Part of a small language model's weights: 44.4M parameters, tied embeddings.
Each number is 128 + 24 x the weight over its row's rms, rounded and kept within 0 to 255. Layers, rows and columns count from 0. Numbers have three digits each. The size before them is the row's rms in percent of the matrix's.

# down: layer 5 MLP down (transposed), 1792x448, rms 0.0859, rows 682-734, columns 112-167
# up: layer 5 MLP up, 1792x448, rms 0.0862, rows 683-734, columns 112-167
down682 104:124160101136126117127146178119121143150129119113125134141104167131149117168091143127146129116107113106098166118074141128144139098097092123157124166124115153144174126153
up683 119:135094168136144102136151105122158107135084123105102082135126128160140057133123127097080124137178119103147121138123193104115114113111126179138076143122128129154158133170
down683 110:140107147091086095134084167128120108087137089154133082092156158199101139135146157147101134111180140152135165145158108114160181177154125139123146087160107139161161122089
up684 114:119114090069135124138126140105080127114133110116127123117169115159094164119130105118134143090120110104142121108116114126106108117165136131149128067150136132127157101135
down684 100:170105122119159084126141105113132126161126089133131138092142113139099176171150162102114141147160140142148160154155142146103092109099142079121157150102093116177104154186
up685 121:152123143142109146139149153167097145124080118165152122115140094106138110136147083130137142118127125113101129101154127132160099168148122136151120087077096118146129138133
down685 111:105161078136124139150092131067148120121177145095106149182113142131135136155117147126094114118142145131186097144146115140143114122100093107113119165158114154132122120104
up686 090:132118144158134142118111163107150118129066129139137094123102160138112167126118115102139085113112093119113132135109112148133131122136094168155121118110161097119083104174
down686 088:140160103156123115106162085107101143134141125121109132095124093133123157141140143132086114129133146100136120137179087141114126123100111098107112093159188186109134157104
up687 098:121131111129080144109107118145113172090134108139183102130148126118108140137103138164130118160121129134127148104121133154114149133140132111081103133143134112149088126114
down687 098:157128143129125149140107182098158145172079127139136116177113135143125102115138137087107081147136116101153134127147132099139156088158152094100150089147105121100129146131
up688 097:105182138090094136094132098137125095116123122120130100122165147148132077116076154091106142104103151150125124113157097155119151100129198094135108085127112139103127094127
down688 097:103146098155207111104122129134159137166156164125153150111137098155142158100126146125159114151126126161096131125125094108108149109143095113088123114155155147156119136155
up689 095:130150095138152117118119145123129187113103129148147140099128146131127085143160107137141120103136170111133140167140139095139160158127131121140163140128121152156151062087
down689 093:129132177122125144157146104126125103166137109107188124155172170117148153137094132118168118149148102164148129091109146118149114148144117127169112112187139092113107177147
up690 095:122135134132128137194148077118113144110062103115155128107155136149125161132161117078120127127114098186123100132068128137088151164107157118148137118126102169125115121120
down690 098:186173110080117111121095088180130079120150148149107145093160115168125135120151145120123144155131130113132112137127104094143133117153092091122108152116151103167119115100
up691 099:170109145099123163128123141108060111150114131157156130108148179122096106109143122106132120157128119162101115112176167127166137163103119109121126129170098157128089123105
down691 094:166164123132151104135118092123159135156112123114125104157112125128144179111149096120121125082162130111125135146081063147140091143177078126189166148142129107133119132096
up692 092:192132139116155110140117156134096149155132109124157199113084137124124127112131126159117111148146096132115149134112117150114130087141108158082138095126111123129129095105
down692 092:167156124125157090075144119108131107130146143145082114112117147129140103136136138171140101114101119116102114111107116126161139118115128142168149143088152136095141121096
up693 095:097179119140157106134082103141092107178097156160135192106129157092171106077152140112093126127134135130177113159116134149106132145115128122138107097147151093148149155138
down693 093:111073193132108141175145148147124135114120093149115119164109089167129140158135101152170126121163113129120146083110125112133161105157136128099132107075125176092111062110
up694 101:149149122118134165121139109101136143124152091085137116146150118134111162116123118184108141115106118123133123150129122120132190080147076097167108127122120134114139186121
down694 100:113106156163127135141124113102131150166110095118109186089119149116113104149127154122132124162123088114152107124143139160154108165116129129123112098088105099096139104120
up695 095:157085132132138118086146107154126110103142107129135134126137083128116147086102129152121139105100079112152147139141124136149131110107132151122172158164171092199151109136
down695 090:137130118153095118126112104127137122130112182088138112083139117144153125123129165150147118124139142143127124130180160117112104105141167117161109141136137083094129153112
up696 106:105162110113132118177133140157057178172091141123109128088134109117145125115099138126149090116134153153119139113165152124089162128151128091156152121155130144144124125138
down696 106:129138091157121131122141110160169146105110146094157085130111121130118117174141161108139113110158141110086117146078125122119145137134136125171105111107114137123111130126
up697 095:128084069132104113162165127118156160129091136137099105095120139088141132111098117128123141156067113074130138110157126173161128094117116146132136122108142096113080135089
down697 105:127166097099129124144098144173091104173135158135102149145141079152128109129119150075165114154121111123110114126114138168158081147175132129124133165122145106163122068115
up698 101:105162140179118126124073101105090133116089165102105118133145105149143148114066142071135149121115123100109136091154180162116102118130137130174133132206106081136174128097
down698 105:149112153108114097089148134151154128127112103113138132077166163161124134149144153152146154119107083107127128152132109157125123143099126146122125117145160139129126140106
up699 104:104144045125109129165131112107157131144151124110099173137127118119107143158113141116107115101108113153132144122144194084098150114143069163137122165116129117129147158149
down699 113:107088112145131139121135072119168132160086107087111111113132138134126152140146115155116112130100126136112107124154129095110152109128142155140148155143168091122134127120
up700 100:110139140085120161129112124116157123069137145125141118144090119075146123157139137144154119095067131101149139153146176122119132105157104105104132088082131124121126108152
down700 097:117134159146114133111087140170153124122076131129109151131101172108134079148124067125098120193125103116139165111118128125115155087146103115137159111140140131149135180155
up701 108:081092159149099148145134160155148122102118115117136107146155119100118102163063090147145092143111095172133141110152185115130103094098120135113110102123132117171107170113
down701 113:130122152122126114120164158076178109145168143106153118187120126126136141105136092094163114128118104113111162124138098139142129152097142139116131105151092106107115143139
up702 087:117172139123141122109103117140132105135160131103100118136118086156131118126130142147136096131133140089112153125187107115138130124163130146132105162112151169164133145132
down702 089:116110132096126102117070138140121136142131112151168088186184131088121113123146131110167154132112146154136135102110105154108083090116130126122129124117161098119171121113
up703 100:145090118119120118145152129136128185151103146113129117096137152115092138132053170179077132115118118119098106111125149117104141120134157095085160125120135141093145087115
down703 099:117150131077127113104139113119129110168098159096132087157142099107163165151130121114133115149139143132140151181125135160142121155120112097125103178130152136113122129126
up704 095:123123125103114139108096070114162148127091112160127157136163120108128139137151149130142107134121115052117130139117091161140103130115132117184150135148142153146119103110
down704 098:106118099184105135089116145122070121154110124137134150169130097109101118103128120169121147125128171154128104117172117192121118133126102129126155114150167155093132138119
up705 099:102121121113123105151104199131174148104129104085118153134142173130111114111058178137099143075116125102116137142103135122090161144148169115156066162123132148095139075098
down705 101:149121129102113151134130125066140107139125129173156139078102130124116161119128121133130153146153152172165119120123135146148094150117104159140148102133108130095124120111
up706 098:159127113117169158159095135086133074130146122128084170138128129115134146130151120096166104118140100137185125185131141108063110140117107136165145149137125171104117098112
down706 095:126155124141135121130140167104151073121152134151103124125146118108152095107144109123134125094135090167100118114120089127144125130146113064081100136118104107169113115119
up707 102:099129205113106137130097141134148176178113103136150150129092113132127124158134150098124115154077134116131136112124117096114146080132133129094142146161115149115130085138
down707 099:136155149161132085122137134085107175108146168134165144133114141113162110134116139134166144128151108104081130107096167113148148145172118114121138153144129163137115116127
up708 093:144120135134140136103130113117087106121137116152173123106102132125115095096114122121108130126179146141089138119098116152114108145150127127128148151175111158068120111136
down708 095:092086143091129124147085138125136132137114146113151079142178132117142118135134195136160131101101123122137122135199138156123111126126125120069168166141089109147122142145
up709 100:132126116136148138140118102110159155140134089150188132130124155119110104139102139108127156122101128112151126119105117131155133137182137096123157114111104131128107142123
down709 105:132094106135126160093109120126159135128120129139149147102129135134112097146141133138121086157124133118129134108134150147170062105150099125112151168120121120137149105145
up710 095:149125129121142191099111089165087142142141133095091131132142166083083155129166122150155145129120129091087123118162121114134096118169169142105146142123151128095121148125
down710 099:112147179116090140142146137119151105136114113115129094075168123130123113125161108132109110157123108126106094162145100118123121113123116099125118126153110133153151147168
up711 092:095153139146114151145155102114112113138154156122123137167104153133111142134145152144139161187123151119154101131147151158172134152163159125139168138086117106128084108070
down711 089:152125153145169150135149079136154139129116097140140085124124135157145141099128094115157158146144148104125147125124131151113086116146117109110109097102102141178133148102
up712 110:133124129125163095134124149140144146095137144086142130141134193157135084157142163117137141147129093122148140097155092124104138141152138116116136150059124126102124140136
down712 109:168149132082109174101097140104120120142094078126170138118131143100084108156130164114124147151130147136124102146162111125120105158153109171143116164162109165123144122134
up713 095:156103164149176157149154139136125130128107091131131130138110165124120105118141105075088158150094074116142095119083159127139076140135126150148130128106160087146154097098
down713 094:158152152096129099104090148144102119151138088145119128101100122126105118146112173095121107109128141132088098131132096110128142134153085096116080137129160139100154120074
up714 089:141106113107132126118143134109107110135127131131108134120109115171127149158115169129167142101120138101142146107137129146131106115158139121144100138146103106133113144141
down714 099:105183096104110181069118095130115157135118143112142170122151145117119140151102163136122091126093113118108119114114127131148145130126114123098144124124152097122115117136
up715 090:161103122144142106071122155153153133084133107114138127146152110137136105144105159146121150157106150128117106138163110101107112109167107149169110134160119156129097119146
down715 091:136150091092104150148135148179173123083153105094144084069154137109164079154164143094123133156112114105117104138124138099126127175176146187111154062139110147113123096122
up716 095:166134131158168110197150145159120119099146139166149144091145130129137147128121155179130172074124109109098165098147145109110131104138131166103096146129127084129119113156
down716 099:099148110121120095134157123119094131138125137167116143133141122160157112129138083158159135145148125104143162101142090115143138097117139097119136089111155187139118123124
up717 100:079111112142139127173131129123078113101087127137135114139122117191116115184133144119125139081134167100137201147179132125139151144123108104142110115123128129124134093099
down717 099:164143111159115150134125145082171102127130133134120157145129142137130092154176145120118113106103090142117080151094103104167102116132134183159105144140109157145122149133
up718 096:106122136159200128156196129147164158115113127096145168084147156125105124152115103105107165152139139131111144112089172126132100157128101138107126137116113098109127162077
down718 095:133089127135112125153160144142113134097118168073096154098136097114130133093121118136086141133112152135082114115152122075155139140130164125138114141109125129102104150178
up719 093:132144112129132158155133120117148139159116119067091106132138123133113154118106123126175162111099138112147077139089143146142155116106127186114128146108134065188097115111
down719 088:144160167143079089124198124101109154085095130129096159090125103122103135099106127145105160138102124133138124121163125163118152184119140122164120095122116154137123092151
up720 097:152146113112105098121126116129131121143192129131132148107138154164121081090174138150114159113075119153115092153097149121130103116132147075114145144147095072144136112101
down720 101:159156130178102154166148136099138177128110123134080149120080207161115173132126124123150135151111109154163115123086092120109127106116184171138192115109171137135133161146
up721 116:123155101101158085130060133126114130113144109127114104145100184151120143101108136157105175125158120208130178141113158131112134138141145141142153139101150117126146140130
down721 110:148140165088142115098120107174132143119116117103168147150085128110137069098142142139123145097107110110111165102122142139154115085152150104121123176151093107131144123119
up722 097:095113114135139135119127145166135169123150147097117112098160157124126121155116139130150146107132112142112104146153122098092092083115126123161135136090118079139100119083
down722 098:135125139118072141092138104136145099126101187139146132135126132104094170118144084154137111147133158140082094171107131138099146130128124089132164187147117144126113115073
up723 102:150122135147125138143138143113143176147080093141097131113108110162134159143124122108125178111130112110128100161143083185094066121122140136096124113130141147126104144131
down723 100:122134120132141118110146118083141131135159124166094137157129138129118131124122127118144105119111115074093191114110137081131160088172146149107112140151156167124118123107
up724 096:116166174105172109135092139167079140120124109178145165149170123141154106131125115106123130152131131121153092126140121112098122114121150077106113118136105126132117167114
down724 089:150065121190147142104086121116096148087151098171061129087116132133092127138092126107110144113126107143107133118165112191133151108099138088120151112095134144117104116109
up725 107:164146171159113145114140090104142134115120123107115130128081155139113141138122121112136121150172118096118166175113138156147135106060133127102120137099139093135119147165
down725 102:098122108176141130098123130168109095136131150177137112136126120135156116111082100132125154094144133135096158122127125146120145125136137087125126123130144141180132093154
up726 112:096114104105163165076097133174144113141099203144137112133135121120121176111108140118091065100124138100142130127095141161108108127130082161147159092145110114114132126160
down726 110:147117161132129088167110132112168129133126088132109150110124101139145101129133144148160185124104125132140147128128080114174120132128120138086109182095124135110133143142
up727 094:178120095124099122152102099109116141089145124116132170108124136115138105110141149131081127103161124081093130147116143136122101110093124139128179084140133078091139138129
down727 092:126121165114113132108116102133105132093153160097098115138147120137139127107077100134136103179110114136093106109157127081153100151110133119082160141153172159167152136132
up728 112:089152107144157139138142119121123134142168126093138149125110155137131112099114158138154117145074173132141106144111106091074159104150152144140114124156125136080120123116
down728 105:098128115184130098114138126114100123129097107111157108161147133135154129131141164160140146134127104119185117130101097154162102169163085130135116136102127127144134155121
up729 104:149091087136146132137126090123141193118122102058161164135151109131112126084175099079153111112118112120161140147158126112094095107129140108117164113117120080093108083122
down729 099:141149132119169120136152131061107081117151128122117152152106174137179110134126142200122154134153145136127132145069104124148122151139140116124106083143121160088163140100
up730 102:077138142137110115126115150132145183121118119102093158127128154130150098098106114110148169130132158133121155108149144117108146114127161143121140118162136143122122109082
down730 113:159141131148117126099139078109164107119150215142166140153078129127133135126151116103169123151140097097118144130111138166129103121144105127150122165149153132123168161126
up731 100:126146143120148106158166152109126118161132099100092122093062115120104132081088118145156104123160114094135164132167168161101152126140120101129129099124105101103120179182
down731 098:166104135155098110160149153119127126150119140129144114140139107124160156142132159202136142106120094156118118152130118142122107158166155131139177099132180158169115137139
up732 105:133123129101134132136127120094147098130166110127137111141177048107165149137154150144184095148123109081154148110150156138140107135093173114122146137133118118123193144151
down732 097:094138156126119111109137115110108110117125147119128129131125103143134146170120140102108135132139107147112159122149103136199139147113169125178106111202122112124100100131
up733 106:156104146106124106127126101112144126162159157126147081117090148193111133102118091114117098127118127070128108146126136133079096119108141096127120161168120135119088148133
down733 098:141135108155144165163144128126151111117128081150120166100132130131109180133138147154163097121139094136123116213142113142131120134130145106187138150109149160120171077106
up734 086:101090078100135103183148143115126138144150155106108130140130119157163116120123126096085141097101131167139119125125107128155141123114128117162084166141140084175138113136
down734 091:121125131168116144134137123106145118112125144103113109117156086144139171124111148153128110145145145114146138125112156133084153138096144128138090120101146135105142076125